From a checkpoint of a small transformer trained on Wikipedia: local attention windows.
Each number is 50 + 10 x the weight over its row's rms, rounded and kept within 0 to 99. Layers, rows and columns count from 0. The size before them is the row's rms in percent of the matrix's.

# q: layer 3 attention query, 192x192, rms 0.11, rows 140-191, columns 128-191
# k: layer 3 attention key, 192x192, rms 0.109, rows 140-191, columns 128-191
# v: layer 3 attention value, 192x192, rms 0.113, rows 128, columns 128-191
q140 090:23 66 31 50 72 39 58 49 39 43 37 61 37 53 56 56 46 30 60 50 79 43 54 66 44 46 44 29 59 43 61 43 53 67 45 68 50 50 48 39 51 61 31 57 39 60 39 40 34 49 33 54 57 34 56 51 45 49 51 65 43 47 60 58
k140 104:60 49 61 59 55 40 39 49 48 37 41 38 46 54 38 50 32 47 54 53 49 53 61 46 72 62 77 42 46 44 56 37 53 58 47 62 37 49 58 49 35 33 47 51 66 51 77 44 50 53 47 53 60 51 54 56 34 32 61 55 59 49 49 43
q141 096:58 46 57 65 40 61 69 54 54 35 40 43 36 48 57 47 64 46 58 41 47 50 58 76 40 57 41 32 33 31 54 60 51 38 67 50 55 40 51 54 33 59 57 50 46 57 54 60 64 49 56 49 56 66 37 54 45 53 63 52 50 22 65 55
k141 092:64 64 38 53 57 34 47 32 46 44 52 60 49 45 44 44 59 51 47 45 47 62 55 30 58 46 50 54 51 55 63 63 47 54 57 41 56 60 35 55 32 63 47 52 37 56 59 36 39 42 46 56 49 50 33 60 45 52 65 49 50 57 53 48
q142 094:43 55 50 51 58 49 66 36 58 52 50 53 52 51 49 43 45 45 60 54 47 53 58 41 32 52 57 47 41 52 57 36 41 43 45 43 48 63 58 56 48 40 41 44 39 46 48 30 42 41 75 57 56 61 44 50 52 40 56 56 44 41 40 36
k142 094:49 59 56 82 58 49 55 56 33 36 53 33 44 61 48 65 37 57 57 56 54 66 42 57 44 62 62 46 50 56 57 38 68 36 53 61 63 37 56 42 49 58 48 53 57 42 58 40 53 50 55 46 51 57 34 58 36 35 53 52 60 56 52 44
q143 111:63 44 45 49 74 54 43 41 48 46 58 49 56 41 46 42 31 48 50 38 45 76 81 43 40 47 66 53 49 52 65 32 32 50 40 46 43 61 50 43 58 58 44 34 45 38 60 46 53 59 48 57 55 52 44 53 44 59 42 57 55 34 40 29
k143 092:63 51 45 43 50 56 51 67 46 42 51 46 46 64 52 70 46 65 62 45 49 59 59 57 72 56 48 53 50 39 58 45 42 34 61 56 47 55 43 48 49 54 35 51 62 38 44 46 63 33 70 47 65 52 36 51 48 19 56 34 63 40 55 52
q144 083:62 61 54 43 54 41 76 45 37 34 50 50 49 54 60 47 40 48 48 46 57 52 52 48 56 54 54 66 67 66 51 27 64 47 48 54 66 58 54 66 51 55 60 55 47 48 53 43 52 34 58 21 40 32 60 30 53 56 46 41 58 40 50 55
k144 084:59 39 32 39 48 63 27 38 55 52 48 58 33 38 37 50 47 50 60 45 37 27 60 53 40 42 52 60 60 40 50 70 69 49 70 47 43 49 49 67 63 48 31 63 65 66 44 52 43 52 61 51 40 41 46 57 60 58 61 25 67 51 28 34
q145 087:67 55 46 49 41 48 61 51 34 35 59 30 43 55 46 53 44 56 50 58 43 63 58 39 70 50 47 58 38 51 56 47 59 32 43 46 48 54 48 58 40 46 46 66 53 34 55 39 49 39 56 47 58 65 43 66 56 54 47 43 56 61 48 55
k145 119:57 47 59 54 51 73 37 57 65 74 34 52 54 50 47 57 50 40 50 51 61 30 46 52 44 38 50 26 33 38 35 46 46 49 47 52 41 41 41 51 47 51 48 41 69 47 53 64 71 43 41 39 74 44 49 56 45 44 66 49 60 51 49 55
q146 122:59 55 45 56 38 42 62 42 48 39 65 40 49 54 45 45 53 54 40 45 37 50 55 43 40 50 57 63 50 45 57 48 47 30 57 46 54 47 54 44 27 66 42 46 41 36 60 62 40 50 56 39 49 57 42 60 49 61 45 38 49 35 47 58
k146 114:69 57 32 41 47 51 59 59 54 39 50 33 71 56 52 49 50 53 61 47 63 63 66 53 67 42 45 49 58 53 68 51 61 51 47 53 42 71 39 51 53 43 48 58 36 55 62 51 36 45 54 50 58 48 43 51 48 47 37 56 49 38 51 48
q147 131:41 49 53 48 59 62 36 52 47 68 56 46 61 54 54 46 38 48 56 45 60 51 47 51 50 54 41 35 45 58 41 51 62 65 41 62 56 69 46 63 61 27 39 49 49 64 52 43 56 53 47 57 58 38 73 42 47 46 69 64 55 68 53 41
k147 138:42 29 60 43 36 51 54 48 57 69 42 78 43 34 59 57 68 48 37 56 46 45 44 42 44 50 49 45 45 34 25 48 47 57 51 50 49 33 53 54 51 47 48 47 58 53 30 65 61 49 49 48 61 38 55 48 56 53 59 46 45 55 45 63
q148 114:40 38 53 46 39 30 52 41 58 41 48 43 49 47 45 45 55 57 50 51 42 47 56 38 46 68 62 58 56 46 53 70 41 44 55 37 48 23 41 61 38 59 63 39 47 50 53 65 49 48 56 42 45 67 29 54 52 51 44 29 55 45 45 44
k148 128:47 57 52 51 61 40 28 37 47 39 58 40 52 49 38 34 25 36 54 48 60 47 49 51 51 52 44 53 52 54 68 50 47 63 45 57 46 61 56 50 57 41 65 45 39 56 63 33 50 54 48 59 41 47 44 44 43 36 61 67 54 63 57 43
q149 106:52 62 45 55 42 50 52 59 59 42 29 60 55 44 54 59 40 23 47 55 49 36 43 67 43 48 59 51 49 62 41 65 41 40 56 45 52 37 36 41 47 57 71 46 55 61 44 51 53 60 48 43 28 52 22 51 50 60 33 41 47 50 52 59
k149 094:36 48 50 46 51 42 57 33 58 33 45 59 61 50 49 44 64 46 44 64 53 36 56 53 49 55 53 44 43 51 62 44 38 54 45 50 34 47 58 55 59 55 55 63 52 70 50 50 42 49 62 69 43 43 42 55 46 78 47 59 38 40 50 51
q150 105:55 38 40 59 35 57 42 54 64 45 54 48 48 52 68 63 67 62 51 49 24 59 54 63 58 42 57 33 41 47 51 68 51 37 58 44 45 54 45 49 51 70 56 57 53 60 61 53 69 45 36 43 45 52 50 41 47 48 54 40 49 37 48 45
k150 105:36 39 47 55 62 52 67 42 44 43 39 64 50 50 47 56 48 42 60 57 65 40 55 49 50 51 47 58 58 47 64 60 48 35 28 44 55 48 42 47 37 46 52 53 27 45 52 45 51 48 52 60 56 71 38 38 47 60 33 62 43 61 52 43
q151 099:48 49 46 56 62 55 49 45 41 56 44 45 54 42 43 62 32 51 50 53 41 47 58 42 36 54 71 55 64 47 59 36 37 48 33 63 51 74 46 54 60 33 33 37 49 37 47 37 36 40 41 47 38 65 52 55 47 44 39 52 54 28 33 44
k151 096:54 54 59 57 45 68 59 48 33 49 46 49 53 55 52 61 31 54 43 48 53 64 55 66 36 57 50 40 48 56 50 27 53 51 50 49 35 30 60 48 43 46 62 34 72 40 52 42 57 57 48 44 47 53 35 53 48 37 44 36 58 44 52 40
q152 103:63 46 54 48 59 45 29 41 74 54 52 45 63 60 52 48 53 68 47 56 41 62 40 31 58 52 55 50 41 67 46 57 64 42 39 35 33 38 49 53 44 37 68 44 50 55 63 59 56 51 51 54 55 60 63 46 54 59 48 55 47 57 43 43
k152 097:24 46 41 37 54 42 46 47 42 57 61 52 51 53 55 34 59 45 55 47 48 43 47 43 46 51 48 74 40 69 59 44 55 45 55 54 57 58 45 50 52 37 51 49 37 68 47 51 48 70 62 63 48 38 52 39 59 55 40 52 52 72 55 48
q153 086:44 73 45 53 50 52 67 72 43 46 43 54 50 57 61 59 56 36 57 43 72 40 40 61 66 40 40 51 58 39 54 44 46 72 64 45 53 54 57 42 54 68 58 55 61 58 53 48 55 58 32 49 50 38 46 39 45 38 46 53 44 59 70 53
k153 105:49 33 42 40 46 40 32 34 47 43 54 66 36 32 42 58 50 56 46 38 24 45 61 49 54 44 68 55 43 42 46 41 53 55 46 57 40 46 64 46 51 63 62 42 60 27 35 49 41 33 58 50 55 44 61 53 38 49 70 42 43 42 39 57
q154 097:58 63 59 38 49 33 53 52 55 47 35 63 42 44 47 52 45 29 57 58 59 32 44 54 53 34 35 34 49 50 38 63 49 33 41 54 63 52 55 57 42 60 42 65 48 33 31 40 41 58 50 61 48 65 41 56 54 50 44 60 45 58 57 64
k154 093:39 40 55 51 38 41 44 32 45 41 47 48 58 44 49 33 62 53 38 52 49 55 43 39 45 58 46 61 44 57 51 60 42 64 45 62 37 48 52 50 36 61 48 59 45 59 55 52 41 62 49 68 49 46 46 44 55 69 39 58 41 45 50 53
q155 096:51 41 49 61 40 56 35 47 58 47 54 35 49 39 58 48 51 90 41 52 43 56 50 56 54 56 62 46 64 48 54 55 61 43 60 56 41 37 36 66 38 39 46 53 45 40 54 56 57 68 43 40 50 47 52 46 58 70 36 46 65 51 53 53
k155 099:51 48 46 38 59 63 46 34 57 46 39 49 61 44 40 42 63 39 47 40 58 35 57 54 48 56 46 37 57 55 67 67 49 54 58 41 63 42 32 55 41 34 55 27 41 64 52 53 57 52 35 54 50 48 57 45 69 49 63 47 42 72 47 42
q156 098:56 43 63 46 34 61 62 50 57 53 63 45 46 38 51 49 44 58 51 38 36 58 48 72 55 51 56 49 59 57 49 58 34 48 60 46 53 58 59 47 59 41 70 42 51 47 61 60 56 46 32 38 49 54 54 55 50 43 37 34 68 37 34 51
k156 106:49 55 39 59 47 62 49 48 55 53 44 52 45 55 53 53 60 38 39 44 47 53 47 45 34 39 39 42 48 48 48 63 46 56 64 32 56 51 41 69 59 64 56 50 70 52 32 43 61 46 53 49 42 74 32 54 73 41 40 54 48 52 66 57
q157 090:37 50 64 70 46 43 39 52 52 55 59 50 54 50 42 39 71 41 37 56 42 44 59 45 54 65 57 52 44 60 40 36 40 72 37 65 57 46 59 46 69 28 44 60 45 56 52 48 46 54 52 61 52 45 55 48 42 51 40 46 54 59 55 50
k157 111:57 52 51 61 57 62 50 66 50 75 58 37 60 48 59 48 50 46 45 48 50 59 28 51 49 36 45 39 57 51 35 44 61 58 63 40 47 59 57 45 70 50 41 60 64 50 48 56 54 45 46 28 45 60 61 55 54 52 61 33 60 45 40 49
q158 109:34 54 35 55 35 53 68 52 56 56 50 50 62 54 65 62 56 57 42 60 42 47 30 62 49 62 51 40 62 52 48 35 51 68 59 53 45 47 55 42 55 60 52 38 55 62 51 67 44 43 37 48 40 39 57 44 50 37 33 38 45 48 58 47
k158 104:43 54 52 56 48 54 38 56 58 53 49 68 30 13 36 43 44 34 35 53 52 37 56 53 42 36 56 63 45 52 39 47 43 69 48 41 40 43 69 47 60 48 61 39 52 64 42 52 60 61 44 44 49 48 55 59 50 58 59 67 42 48 48 57
q159 101:56 51 56 54 40 60 61 55 33 51 47 58 57 51 38 48 53 26 55 57 52 45 64 25 48 48 62 50 39 48 56 49 29 54 59 37 58 42 57 48 57 77 46 48 42 34 32 37 56 56 53 62 61 54 41 41 62 47 41 56 58 60 45 45
k159 092:49 47 37 57 64 49 43 47 59 53 39 51 70 52 50 65 52 60 49 65 63 62 42 60 66 38 35 59 57 52 45 47 47 40 49 45 54 57 40 42 49 67 42 74 46 47 55 45 45 53 71 54 61 53 47 48 31 36 43 58 55 36 41 53
q160 093:42 50 35 48 56 46 49 47 48 55 55 41 52 48 45 45 62 79 39 52 47 68 49 39 52 51 46 62 51 55 48 50 46 68 56 51 42 58 59 41 59 50 52 34 52 47 60 55 53 30 51 59 52 54 62 46 36 36 64 48 59 42 47 42
k160 088:47 53 59 59 54 55 59 64 46 61 51 50 39 40 50 65 31 55 59 41 53 56 46 58 43 39 36 59 57 45 48 51 57 32 50 53 55 53 62 41 58 61 57 44 62 38 40 32 58 35 39 33 45 46 50 52 45 32 61 42 55 42 54 51
q161 097:49 47 46 52 53 55 50 52 49 49 45 50 50 49 69 50 38 49 52 50 37 52 41 49 28 73 64 49 57 52 51 42 49 46 55 57 41 53 34 48 44 41 35 46 49 58 40 54 26 29 67 40 45 55 45 50 29 52 41 60 36 29 42 50
k161 093:54 62 42 76 62 66 49 49 35 43 58 39 66 68 40 55 33 29 45 55 64 58 55 48 51 66 57 33 42 50 49 40 55 47 50 62 39 43 58 38 55 39 51 32 41 73 58 51 64 52 57 45 57 53 53 56 42 53 61 60 51 50 55 46
q162 082:57 65 34 49 44 60 65 66 48 48 54 52 69 50 54 50 58 51 54 45 64 64 48 52 58 50 33 48 30 41 46 54 47 47 67 40 29 50 46 36 41 73 69 58 53 68 55 53 57 41 43 41 40 43 36 51 47 41 39 49 35 44 60 50
k162 092:47 43 42 55 59 28 47 50 51 42 47 61 36 51 50 63 69 59 47 44 54 47 62 51 39 48 55 36 52 43 48 49 47 31 47 49 55 42 49 58 52 69 54 56 34 53 58 44 43 39 64 66 60 50 46 49 49 61 68 54 47 48 53 53
q163 108:55 44 64 75 51 79 52 38 60 41 42 44 64 56 51 49 53 44 59 52 33 51 54 52 37 65 61 53 43 74 53 50 59 49 50 42 52 49 55 40 50 19 43 48 50 50 54 54 54 64 57 61 45 59 50 37 44 44 53 51 56 47 46 38
k163 099:43 62 47 71 51 43 54 33 48 34 43 49 62 55 42 52 42 58 47 51 36 51 53 52 53 54 54 68 46 56 62 35 59 39 62 42 67 53 49 66 47 42 66 55 60 61 59 38 67 58 49 57 49 57 37 57 60 46 42 55 60 65 55 38
q164 103:45 36 50 39 56 68 52 49 49 53 55 41 50 71 43 47 46 50 60 48 42 65 50 23 30 67 56 51 25 61 55 45 57 49 43 42 40 50 50 54 47 43 56 31 64 56 41 53 53 47 62 58 68 63 54 55 48 39 64 38 54 48 55 50
k164 094:61 65 61 47 48 41 51 55 55 66 60 55 36 45 68 51 54 60 62 52 45 49 59 47 58 51 51 58 53 51 34 40 62 31 53 57 64 56 43 54 44 32 51 51 47 46 48 50 59 63 54 51 45 44 62 48 61 47 47 29 57 63 44 50
q165 096:52 44 56 45 60 36 41 29 53 55 68 50 67 44 54 39 49 57 42 52 36 66 56 19 41 48 31 59 37 67 54 34 44 58 40 56 38 62 51 62 64 56 65 38 50 45 55 42 51 41 54 62 52 49 67 68 38 44 55 43 50 45 38 49
k165 093:58 52 62 52 55 51 49 69 47 52 63 30 40 49 62 57 38 56 52 54 50 48 43 61 40 55 59 34 55 67 32 52 54 41 55 55 52 51 69 51 56 41 40 48 58 48 44 39 61 71 59 43 48 56 51 49 58 37 50 32 61 52 49 38
q166 093:53 47 56 51 47 59 39 42 63 54 43 47 46 43 48 58 45 57 58 36 34 31 38 55 56 58 54 55 52 61 43 54 69 32 35 39 44 53 38 66 38 32 51 42 55 56 43 66 48 51 40 41 50 56 51 57 46 60 61 48 51 45 47 56
k166 087:63 50 48 35 38 65 48 57 50 54 55 59 56 47 52 26 65 36 48 57 47 39 55 41 51 56 45 51 60 68 50 43 46 54 56 45 48 53 48 50 41 23 57 29 40 56 47 63 53 52 39 56 40 45 54 39 62 70 38 53 39 67 52 52
q167 143:47 53 54 40 48 41 43 51 56 63 49 66 51 47 59 62 64 43 54 53 46 28 20 49 47 49 37 50 55 50 30 65 59 51 53 58 57 42 51 58 49 44 48 60 57 44 35 47 54 57 51 45 43 54 53 54 52 45 45 44 46 66 54 65
k167 090:32 44 61 53 36 48 53 32 47 50 47 58 55 47 54 24 58 49 30 51 44 49 39 46 28 56 49 48 50 60 40 55 55 64 39 50 46 43 70 48 56 46 57 54 44 57 47 58 40 68 39 61 36 50 67 40 59 84 40 58 41 49 53 46
q168 098:54 45 57 45 69 39 34 42 38 58 53 58 46 38 35 41 46 45 50 51 60 38 63 42 35 53 49 58 49 59 53 33 47 53 23 59 57 57 51 66 58 40 35 41 47 43 43 30 40 43 66 63 51 56 54 63 43 52 59 57 53 50 45 44
k168 097:62 54 60 48 39 62 55 71 49 53 63 29 60 68 54 53 29 50 58 54 44 62 37 48 68 58 56 39 58 50 41 38 51 46 57 61 43 56 62 44 52 46 46 52 66 40 59 54 45 48 53 30 56 56 58 47 41 40 53 41 63 43 42 45
q169 109:53 55 44 57 68 54 44 51 43 50 52 44 36 40 40 36 49 63 54 38 71 51 74 58 40 51 55 39 32 34 60 51 44 41 50 42 48 46 41 59 31 47 46 58 57 32 46 46 59 56 56 44 59 63 43 52 37 54 59 56 50 34 50 54
k169 092:74 59 49 47 54 43 63 51 45 41 49 39 52 67 58 66 56 54 60 30 51 71 52 35 61 42 49 37 52 38 58 52 48 38 55 51 50 54 36 50 43 49 46 46 60 40 58 53 44 24 38 40 67 50 46 58 49 50 59 21 48 55 46 50
q170 086:52 55 46 42 56 53 56 66 47 42 42 51 40 46 58 59 47 48 66 51 64 63 66 58 41 48 52 23 61 49 57 39 35 67 46 68 41 59 49 38 55 62 38 53 51 53 57 42 49 30 43 46 56 46 53 49 44 33 38 54 59 40 62 44
k170 115:36 31 36 36 49 45 38 34 32 45 49 64 44 57 30 60 49 41 69 41 45 46 60 42 48 64 53 62 33 25 58 58 59 49 55 66 46 44 48 62 44 43 45 45 54 60 52 29 47 48 73 60 64 46 53 44 50 33 69 39 54 67 42 68
q171 104:40 55 46 54 47 56 67 48 52 48 45 49 41 47 59 45 39 77 45 53 53 59 59 55 48 57 60 28 66 47 50 48 39 62 51 46 37 49 56 55 38 48 42 52 43 33 42 50 34 38 39 47 63 55 58 44 47 53 50 64 57 24 42 51
k171 094:50 68 48 62 60 62 48 53 38 55 43 36 48 54 25 53 47 35 41 42 68 63 37 45 49 53 43 46 58 41 49 52 52 50 67 55 46 51 35 54 43 65 59 43 63 73 62 42 57 37 31 51 64 61 38 62 42 26 51 54 51 43 54 59
q172 086:53 53 39 48 57 55 47 79 48 47 39 53 46 49 52 53 49 53 62 42 71 63 64 64 49 51 51 47 62 33 60 33 25 60 63 54 46 54 51 36 51 59 45 47 55 50 62 55 47 47 41 50 52 39 45 52 41 32 40 46 50 40 67 52
k172 108:52 41 38 36 56 42 37 45 39 45 55 65 35 43 46 70 45 52 62 31 33 48 66 52 49 48 49 45 45 33 58 49 56 49 59 54 49 57 51 51 51 53 55 35 60 36 38 41 49 31 63 54 61 45 47 58 52 31 72 30 47 57 36 66
q173 117:42 55 44 46 61 44 51 50 45 51 59 59 47 52 57 43 36 67 43 54 56 54 41 79 45 53 62 51 67 23 55 46 39 54 74 60 65 48 54 46 51 64 42 41 53 42 47 50 58 62 61 41 35 46 42 60 49 42 45 34 46 62 63 39
k173 104:45 38 51 27 50 47 55 49 44 43 42 68 33 31 52 57 51 48 53 57 40 62 68 50 47 46 48 56 39 46 61 51 45 48 49 51 50 46 53 33 50 62 44 38 43 55 44 39 47 55 47 58 46 32 54 53 60 52 69 39 50 57 45 60
q174 101:43 67 26 40 60 58 58 65 40 57 49 51 50 39 55 52 31 48 55 50 69 50 41 61 68 54 54 55 58 36 56 56 55 48 62 42 36 56 43 32 42 59 46 61 58 67 51 47 45 52 37 41 46 34 43 48 42 36 37 63 39 60 40 51
k174 105:51 32 36 53 60 36 46 48 58 44 38 40 52 60 52 54 48 43 56 47 65 49 59 53 55 50 54 32 28 41 56 46 44 41 41 37 34 33 56 55 50 57 62 40 44 42 50 52 56 32 55 48 62 60 67 44 42 57 61 60 39 41 40 50
q175 093:65 48 62 54 28 35 53 59 44 31 41 58 42 52 54 46 59 28 51 62 37 42 55 47 45 49 49 39 48 52 47 54 60 56 59 35 57 32 49 56 50 42 55 61 45 52 49 47 51 61 62 63 51 34 44 36 54 56 57 42 50 53 56 62
k175 099:50 65 27 64 55 37 40 34 60 47 70 46 79 57 31 52 39 45 40 55 59 33 48 47 61 46 58 48 40 55 57 48 46 64 44 49 54 59 34 49 60 62 56 65 48 65 59 51 43 51 52 50 42 59 57 65 36 62 29 64 35 47 42 56
q176 097:71 40 53 54 46 49 37 53 52 69 70 44 58 43 37 44 55 34 47 49 49 58 62 44 52 48 45 66 28 43 43 50 49 53 41 64 24 30 43 56 64 50 47 61 53 52 52 44 55 43 44 56 50 60 41 63 55 64 54 48 39 50 59 54
k176 109:54 42 53 63 41 49 49 49 50 63 56 58 56 63 61 56 75 71 51 58 47 57 51 51 54 47 44 48 47 38 39 44 35 30 51 54 60 53 40 59 58 36 35 66 40 46 51 69 45 50 69 55 42 52 58 39 54 74 61 22 69 41 56 52
q177 097:68 44 56 48 47 39 41 35 67 55 72 37 42 49 55 40 62 65 48 48 37 55 46 34 47 37 43 44 32 67 45 71 60 46 39 49 45 47 48 64 38 34 57 44 50 46 49 42 60 47 55 57 62 64 70 58 58 64 66 56 45 47 48 60
k177 087:42 60 66 45 39 63 60 46 48 50 53 45 41 66 52 43 58 58 65 48 47 52 44 46 41 52 40 67 53 57 46 50 45 33 43 56 69 61 40 42 51 38 41 56 41 52 47 51 48 56 40 53 42 62 52 40 54 68 42 35 61 55 65 42
q178 096:37 58 42 56 35 59 69 67 51 45 35 51 60 55 58 59 39 70 42 63 51 54 41 53 69 61 53 51 62 48 53 45 41 58 70 42 34 52 56 34 39 67 67 57 52 52 58 59 39 40 34 41 39 35 45 39 49 35 38 52 52 40 53 51
k178 094:35 44 40 54 62 42 34 49 50 40 39 61 35 31 29 60 55 33 41 45 55 44 60 52 41 42 45 45 55 47 54 54 46 53 55 37 44 50 53 57 52 60 68 45 54 66 37 46 57 45 42 46 54 52 45 55 56 37 57 66 38 47 43 57
q179 097:52 29 47 43 45 49 38 47 43 56 64 40 51 40 57 43 76 63 44 45 52 65 70 41 39 54 45 34 49 52 47 60 46 77 42 52 56 41 62 58 65 54 53 38 51 54 51 56 64 55 40 46 59 43 51 37 36 65 53 48 52 51 52 63
k179 092:67 63 62 42 46 56 51 49 48 54 48 40 43 57 48 75 40 63 58 36 53 48 45 45 41 44 52 53 54 37 41 54 38 43 42 56 54 62 37 49 51 47 36 50 44 47 64 48 50 27 49 37 59 54 53 58 48 46 47 54 72 55 47 36
q180 108:48 38 46 53 32 65 55 57 51 40 52 39 46 66 65 55 62 52 61 42 44 50 44 79 49 56 51 39 32 43 47 58 59 51 53 51 58 50 44 52 43 53 60 46 52 83 56 66 63 48 46 40 55 50 56 36 36 42 57 47 40 38 62 60
k180 089:57 59 44 53 57 48 63 37 46 33 41 63 35 50 38 57 46 46 56 57 47 52 62 30 48 42 51 55 67 56 59 51 55 47 32 43 62 54 50 50 46 48 57 33 26 32 56 39 46 47 58 51 39 63 39 47 49 61 50 52 50 60 54 52
q181 117:53 57 44 47 46 42 40 57 32 61 52 49 41 42 51 67 50 38 54 34 56 46 53 41 50 42 63 59 57 34 59 47 42 48 33 62 58 56 47 58 57 72 42 42 49 50 37 49 42 46 33 40 68 48 58 53 49 58 51 49 43 63 41 56
k181 116:67 39 60 41 48 67 55 63 43 59 37 46 56 57 59 45 53 59 48 60 48 57 61 50 60 51 40 37 60 39 37 35 34 51 53 60 40 46 45 56 52 38 43 40 49 32 51 60 42 39 63 45 57 53 53 38 45 43 52 40 60 35 54 49
q182 112:60 72 25 48 65 54 52 40 46 56 44 45 56 43 53 44 41 58 47 54 59 58 52 47 54 48 52 37 48 43 49 65 65 55 63 50 37 55 54 40 42 60 51 46 53 56 57 60 43 41 34 46 44 57 47 51 37 46 49 61 50 47 37 53
k182 119:46 43 56 53 64 30 40 42 54 35 49 38 39 41 42 47 39 46 40 39 63 40 44 52 55 56 64 43 40 49 70 49 44 46 46 43 42 35 56 57 36 68 52 54 65 55 55 56 54 43 41 47 62 44 52 55 38 39 55 66 53 42 53 45
q183 100:54 64 56 36 46 53 38 55 55 54 53 43 34 52 52 53 50 54 52 45 46 54 40 45 46 43 43 55 49 60 36 64 32 54 47 61 62 49 46 43 39 53 52 49 58 22 43 39 57 42 38 48 44 70 54 66 53 54 28 68 58 51 49 59
k183 123:46 53 57 38 33 65 56 73 50 67 44 60 42 51 65 40 76 59 47 36 48 58 49 52 43 31 34 53 43 37 29 64 48 42 40 57 49 50 44 42 50 58 40 56 55 57 38 57 55 49 45 47 56 43 52 38 58 50 53 44 43 40 65 51
q184 093:38 41 59 47 44 59 58 53 50 48 43 59 46 53 52 64 39 38 54 58 59 42 52 60 42 43 51 47 51 58 53 40 52 53 38 52 51 55 53 54 48 34 27 47 51 33 36 45 38 52 57 53 59 50 61 37 62 58 59 57 48 44 47 46
k184 087:52 52 64 61 47 65 50 50 38 49 38 61 68 53 38 43 45 39 50 63 32 68 44 44 68 59 53 67 48 52 48 45 53 53 60 58 42 53 38 58 40 29 47 61 47 64 53 48 55 57 47 62 53 47 50 47 47 56 41 58 61 56 47 65
q185 095:55 56 52 51 35 58 59 64 51 58 26 63 69 55 55 65 50 35 52 58 37 39 47 51 39 48 56 45 52 45 53 38 33 54 54 48 35 49 49 51 52 56 51 44 44 34 45 62 44 35 36 47 54 57 49 50 51 50 42 47 50 30 44 40
k185 087:46 48 39 60 50 67 34 56 43 59 55 63 64 41 50 47 57 52 39 57 57 43 46 51 66 48 50 58 54 47 37 47 29 62 65 50 41 44 39 44 43 60 62 50 52 60 35 57 56 52 70 52 60 48 37 57 27 53 45 64 48 41 56 64
q186 099:58 51 40 61 62 46 41 45 48 56 55 49 42 28 52 29 56 58 41 46 44 56 52 48 45 52 58 49 47 57 57 55 51 50 51 48 48 61 39 50 46 55 48 46 45 59 56 38 50 25 58 46 41 48 44 46 36 53 71 62 41 37 43 44
k186 107:43 43 61 54 62 48 56 39 35 34 56 45 45 61 43 62 28 52 67 43 59 64 57 52 46 58 51 49 46 48 64 41 58 32 41 61 47 47 65 40 42 46 49 46 47 48 56 40 48 47 49 47 59 47 53 49 42 46 57 48 54 58 55 29
q187 097:46 70 33 47 49 35 55 53 52 46 51 61 46 42 44 62 45 43 49 52 56 43 47 64 75 33 35 43 49 35 50 55 53 41 56 49 42 55 47 48 33 56 54 62 41 50 53 46 50 42 37 44 46 39 55 64 51 49 56 52 32 53 52 59
k187 089:44 35 54 49 66 42 43 62 38 42 36 65 47 37 35 27 50 34 39 52 56 55 60 43 68 57 44 47 55 56 68 59 42 60 57 59 38 42 53 44 34 55 61 46 48 46 37 52 32 49 41 59 52 45 38 46 36 56 57 59 31 38 53 59
q188 088:61 41 57 41 43 43 40 35 57 63 65 44 53 48 49 42 40 67 40 59 37 59 53 27 46 50 55 64 42 61 42 56 67 39 39 48 44 35 44 60 48 28 56 47 50 41 53 57 47 45 68 45 57 64 50 54 53 72 56 50 45 60 37 52
k188 098:53 61 59 60 45 65 56 55 54 57 52 33 65 57 53 36 63 48 45 55 64 49 36 47 47 55 35 45 59 61 49 52 37 47 58 54 56 47 26 54 59 47 40 68 37 67 56 68 49 55 44 46 40 51 52 44 52 71 31 55 57 51 68 47
q189 085:57 45 45 46 58 51 52 58 41 42 42 63 61 45 49 56 47 33 54 60 58 60 75 43 40 66 60 47 56 40 57 25 31 65 47 58 33 47 51 45 59 52 41 48 44 44 50 37 39 36 54 68 52 54 42 43 39 41 30 60 53 39 61 44
k189 116:49 39 37 46 51 46 38 41 43 53 65 47 54 56 33 59 32 59 71 44 46 47 55 58 51 68 60 49 37 35 49 58 69 38 63 59 45 43 50 59 45 41 37 54 55 64 55 48 58 54 73 58 62 43 49 56 51 30 70 35 67 59 31 57
q190 097:49 49 53 53 30 41 36 43 54 54 47 45 61 67 51 57 70 54 54 54 40 38 24 53 55 52 35 50 30 48 38 62 61 57 60 65 44 41 53 56 39 59 47 72 57 56 49 54 52 34 59 37 61 55 50 49 55 49 61 52 38 54 54 64
k190 086:36 51 53 64 43 45 51 40 52 66 61 60 52 42 42 43 61 38 34 53 51 33 32 44 37 44 48 50 61 43 32 65 47 52 41 52 62 48 48 49 58 53 42 49 36 51 49 66 44 45 46 46 35 46 62 39 46 81 51 56 35 52 49 55
q191 110:49 46 60 39 45 60 33 49 46 59 45 44 38 44 38 48 19 52 55 49 48 39 42 71 70 50 56 46 55 54 52 62 47 45 35 42 43 50 53 45 40 51 28 56 64 45 51 52 44 50 32 37 53 51 63 61 66 48 37 58 63 55 50 51
k191 104:53 32 51 28 33 62 55 47 65 68 37 72 48 52 64 50 57 47 53 51 40 59 56 52 56 44 31 64 42 43 44 60 46 54 50 48 46 52 46 65 21 51 48 45 41 64 38 51 64 42 40 55 46 46 56 30 65 53 53 40 36 57 52 62
v128 094:54 46 51 37 45 53 44 39 46 48 45 44 47 55 48 40 38 52 43 65 36 52 49 41 55 49 56 65 42 41 43 31 47 54 56 45 36 33 61 35 55 61 38 51 59 62 57 63 54 47 59 63 32 51 74 42 35 52 60 39 56 49 53 47